config.yaml
num_hidden_layers: 15
hidden_size: 64
num_attention_heads: 2
num_key_value_heads: 2
head_dim: 32
intermediate_size: 192
vocab_size: 8192
hidden_act: "swiglu"
norm: "rmsnorm"
norm_place: "pre"
norm_eps: 1e-05
positions: "rope"
rope_theta: 10000.0
rope_fraction: 1.0
qk_norm: false
attn_scale: 0.177
bias: "none"
tie_word_embeddings: false
parallel_block: false
init: "trunc"
init_std_qkv: 0.0508
init_std_o: 0.0
init_std_up: 0.0508
init_std_down: 0.0
optimizer: "soap_variant"
learning_rate: 0.0061
beta1: 0.95
beta2: 0.95
weight_decay: 0.031
lr_head: 0.0101
max_grad_norm: 0.5
warmup_steps: 200
schedule: "wsd"
decay_fraction: 0.936
decay_shape: "linear"
final_lr_fraction: 0.1
batch_tokens: 16384
max_seq_len: 1024
doc_mask: false
train_tokens: 82120000
max_steps: 5013
dataset: "wikipedia_en"
Each number is 500 + 25 x the weight over its row's rms, rounded and kept within 0 to 999. Layers, rows and columns count from 0. Numbers have three digits each. The size before them is the row's rms in percent of the matrix's.

# layer 11 attention query, 64x64, rms 0.205, rows 0-63, columns 0-63
022:497511540483504530521459502455513467569521501482449486502479454503516508496522489518497548478507497527545478498483507500509493467535507487540499511479457523473510511489508522535490539506469482
021:466458517509492483465468483458502526493510504517501483522539484437518443507529518499501486543498491483519533520471522525492483495555485448514493529495493456494486497497528531506505524510511468
024:513471537467483514503502516483475527502533462454488463478522501514466529497490486501519522512462533486501467476497514475589484496487503520475498500477503526481534497495472530459501515517458523
026:499517474515515468477470476525516519466497470526485548514485494489550448527479520492478443494498510497498496493512475543442484511520532498497487527490481488534505521472533480540499483475532468
024:481533493478499533490495476475533492575493499572482461480514458468510473529513501498507545489495500546502508525471515516479532493538493526491492508516481505456505536489516517479507490526497521
034:488451495477468557523518538488494469538494527442504478486520495518460510476463486501502547511489507506491496518491501449532489499529482478478519472490494515482493455492484542471489486504458525
038:498500491502494548535521539490519499547513499490480491488488482511479546498504486523526540470490511527476471485453514465555494518506478524461557489492502511506516520512478496470491472530445533
027:496515476524508460484502490517533547498522452507502499493477503477511508509509518580473456508489514510499519460473493501482461529456525525505472530504541498524546506492507526527512505459495523
036:510482489505488550544517488478514482542488486457478520537484498511479539505483493526526569473487506509482484478472501492548505542485495498484558471511515460520500502498498485490474498509447516
032:463528504511512468468476474542521542491516496515497481501502505466496473500512523553464450523499493505487510497504495506456463490468523497500435515489521509487523492495502549565521526492506478
025:482533506531532554475498476518519525498491498544462502518474486488467515511500541530516520522476493527458483469500486485520437519504474509506478459488525519511485511512499491504472539499431499
038:479531517497520443466501468508492531461512500526520482488492509477509475497516507524472414511504487477487509478544470527479489501513510507516451504481492524471505471490501548502533501480546482
053:515490476483467522543536536471516445515485506490509531520495477531517548492484470504532547494485519504484481522485503496531537520511494482502562475500504498552502521503491458480489475535488525
027:495534486532543515482507472507501528478529503522466479490486492481435508504502514542500544545493515538475486443526494512503461516516483486502492425498519514500519502512510509504481528504458508
043:510464494488469448529533534464495480488512526491575501489510479495510498483489469501515471527508503490510508558523500520509545532511515470516523494486506528519533510467479496500508469517563510
045:517502499498471456558518525470498446529523505462524501497515476517512513495506458512529516470525526505512512525483481503536556536510515503483556513510508493542520495496492493508494454514527541
060:525513490491499431518516478471487477520509491479535478507496469500523494495524495517512456485539502498520518525494490525502556554507527523483522532500512508528535487502479538530507448516547531
059:481490530531467538529471530524452505498501509515487472478522523478552530509521493499477489499491481486510519540508465449556487483531489505509452518511508474524500482533505508480523523470497548
107:486490532519470484537509539490460482492512521514516470494534507497553524506522477508495467499517503484510519555521450477564519506557513508508487510489522501527508489526489505478500489481537554
076:488517515500530574493490495517528514499472507530436520528511530507488527518521508478491528480488492498475488456503497499502469447509480504490504483498492481478459524519518450469474535490445494
136:526501466470502436494542485467537474500527494490536518514480461526470485478485489515516516509525524516506484488482527540465518545469530503485558490499507523508519502463489506525498468542517486
110:495556494522557501471533442488508510504481505536470485552506483524516523512545538525482461482540501516472505475502499536504489524528520530476508500472497509501490506539492523507461474493492493
152:502499513481519513509512554512545523473522480522488488536509523536487512467529497452493498512524529499531487505556469541429478483523507508476508480501526511502485498481482491509517536525483550
156:469473521468499527534539488524461501463504508509478537466496494452471507499513464491542540479512455478518490519516537536452476500536510507485522518536498519528497523500485529505484503507525464
148:487500494540508544469539492471478523504495488470500494484495457558518512490459569499481538480495541525503456513513503521454471510494482480523472503501531500508521500518496546525508479486509517
154:483518491556513502544516476524490515500478516484467547481524542464524503517505522531493500514503521548539506528505504494496524504518555500498511528523521533507466478512534529448520504519544500
164:512472526457522503493538485527494497518504522476470497509516461505462543504503526543546485512518500480547505493472471494499540535490484513523476496535492513474483489490559483532523513501513560
166:544494518511518481482467459501468513496496497495483510531523556525518490489476523497497518569511513510504466490485505490494478512494479480458508486467506560533490531512531470503505430511490476
168:531515440502510492483483544510575483477488462481470481498500492494516530495476512507530495492537456526518469469527495476490545531533494514498476480506494529518470493517490513477468506534509462
155:506457518526520501499529552507483543515506468532479466491512508527513498437479463539525502516515494522498550559481518484495489511522483491496486478491448551509514516496478489505536503513495489
169:482475500461487469481487478488474517528529530518481508489538474501498537506519545505478491492510482536505506536488519520505510433477461498465569477508533535479530474494467502470508510478503497
173:487531449485484499476518509502454500520537494505513526549472480519482507549482524485499528488521501486527562488541489449494502480531510447478509498485470489531503505478530521487541502490497479
047:463523475528548451552499494471489483503463502551444455490526480484487478492463492477503558517506467519493468505474481518527496512487520475503502508534478512485479486484499510525479504490511526
040:465503492511528492463497533512499520511480469499468504507463483503501524517462485485483492461474537542497450461549550475555453501502493509498493475535500516489504515492492486497499455491471464
044:485452463503525507537542509494516487513551483538498517551480520501478548479490477487506509497496473529491533552479503451515482505492493519498506514509512486472507538516465518481494494530521559
049:485464555522526544498524487542492513510468468481468521534502475505541551481476514543497494475499500487476492483506518457548474498513525465464492448495528476512497512477507499481501522495483507
062:501469516517543556495478493506507492479509464494468512497497482499497545528491509553493511456488537521474489467499532431520506510492500480450530467503502494502467524489453516473485511513493532
048:490507508493501519496491501513532506546468474474481454468569492489507475557527502508494501528528517506502515468489512476469511490505524477515488566466522506520508506512503552520452507497491462
055:473441522506485549499504553496491479511518480481475497513498476521515563485467476499500529492494492526478531488504508488541497504543460471460541471511509516514469493490491521450494515532479508
059:500458552515510537495475503518481512506477476458495481476517507496461555549488506535465515501475536504494488448499495462539482528500517465471538493509503518502481481474466532478507516492475506
061:470506517485530534494518501481512510502519464512495477499482434523524566480497494515502525492431529530494511453482512475499455488507477499480489505494490505520475521526490485431528488501501510
060:499539498493505438470484468504505519482500494492517535532455472485524439524529513514506451505494524490530492456484533502458490504502533476530454483516511492499491535492517498503482494449520496
063:491454517509519537506515544498479487498502495497450501497530496499520585515478489505500530465499526527445491484502523487538495478522482481478555470523518500530488509478500487476453485489494492
046:493475500540545538510481483483473487451443517472500505487566511522464456510509499509474516545495524513485502451499504499495511522468529454506537493502504506513488504481487512549485515521507504
074:512535509497514458509512492516504503497470506475472510523510548485512446517520530481514470501534479490522491558520464546464529492473510501543451509516509495479489480480518518556491523470518492
062:537471538528525515522491560504451485531495508547475453483551525482508528497495508489523515488554487491505532552508494471511531513530483488485501523506513523509508493503509485491462519482512532
085:514492524550508509543477516478483508505494509505488481466549543520539507496548506518462481447526525515475499540490491497534508497512514534493518519537548470478516480528502507478480505465526532
082:475513471494497541536503497472534519472512513519484482459476471517529527539514480488474476492431539495481482482492527528507458463505498513486539518503507486508496507475473507449472505504490554
099:534506502530526469491483501541452514461477456460471539500508511501480487525484536551515510537515469493520500473507468464516494521521527484514482473509486536531481508473544525515529488530506496
089:468521529447513471498475476516475500502546494514525485503499486462442474518511484489510488546472476475525487445529468513455495488480490514518491507508529504485491487455524514532513554510494496
108:471492547528519486499516478484522488512516539529526490519529484473477444503556515493496444513502529505512506522493483523482483535524541482536488514505495530518494495503442525532489541472517514
118:496508479545470432521457497473482474492529502492538502495515529494523451534492496492472502501512517517497503528541494442546503508522538452504520487497510528520508493489495539468494515492528472
103:521485530423501520454487513508504529501512499500514460487513462527472501476475481461520532498513484465548505491494499465499498477463447493491472484506504472485541495502507488523544505474470528
120:504503515486502543527509483522548480487505525525487530515508518436483532507525481484503505495501499486537434471513492487483522533536521497501533523515516498540439511491527465478474519516538502
119:466529502529492559500542491527452501507504499484511522514468485522495494544492531473483547464494536481525524507546465487486465497519524491516475538507511447518503508510519532513521520485490533
137:520523492527495546485440476522539521465491498481487466442500493489516486501475528472482482555485514506484480475498551488455490522491477514499480556479499515490489466513499540497474480514497504
142:516523492464519476480568507494521493491512501520513486531486458508493529497528500525533473465570483493512520478517506509515528539536515540460514521506495513520516479507482555471485481527508522
138:516501477538503542490494568510548534510516451544488466503516550514522495488480491478480483503503507502497522496562471485501484488531497486506456478483493515493473507509498487472512563510486495
132:479510507492523518490498487515482504484491500529492516489468494431481490519516444508500494451491453452470551480509516476542490511498505540508476545504463463483500520522507501486468509480486457
129:494534473481498515485481457510492509538504528527466536553522494483505534549536587482488490485485470515499524475509496475529495479499481497477511496483510503490471479504505476486486542463469489
146:473495538495529525495488473510457540471517502549470522507512535495489520480522482478479524527536500503488510519530533532453440471513504513428522524483512517517508520510489502476495488521494478
134:521524521500504495474491446477498498540504520513499476550480519548532489503503499514481484528508533484476491472472488484536494525522480489489484504445487486520489536525551451496487431488500502
140:544502518489519484522466530523515514480521512507514488511507506509473489514560501479494452508504545465529564496482500476514496504487526533466506529525498483498518473486529511497517507541485575
135:482501499519477494512498499522452544533534526503498486449507492475515496492473509530510484520505503534534561528471520468505513503511497481488507534523474528493498467483542538463558490486543510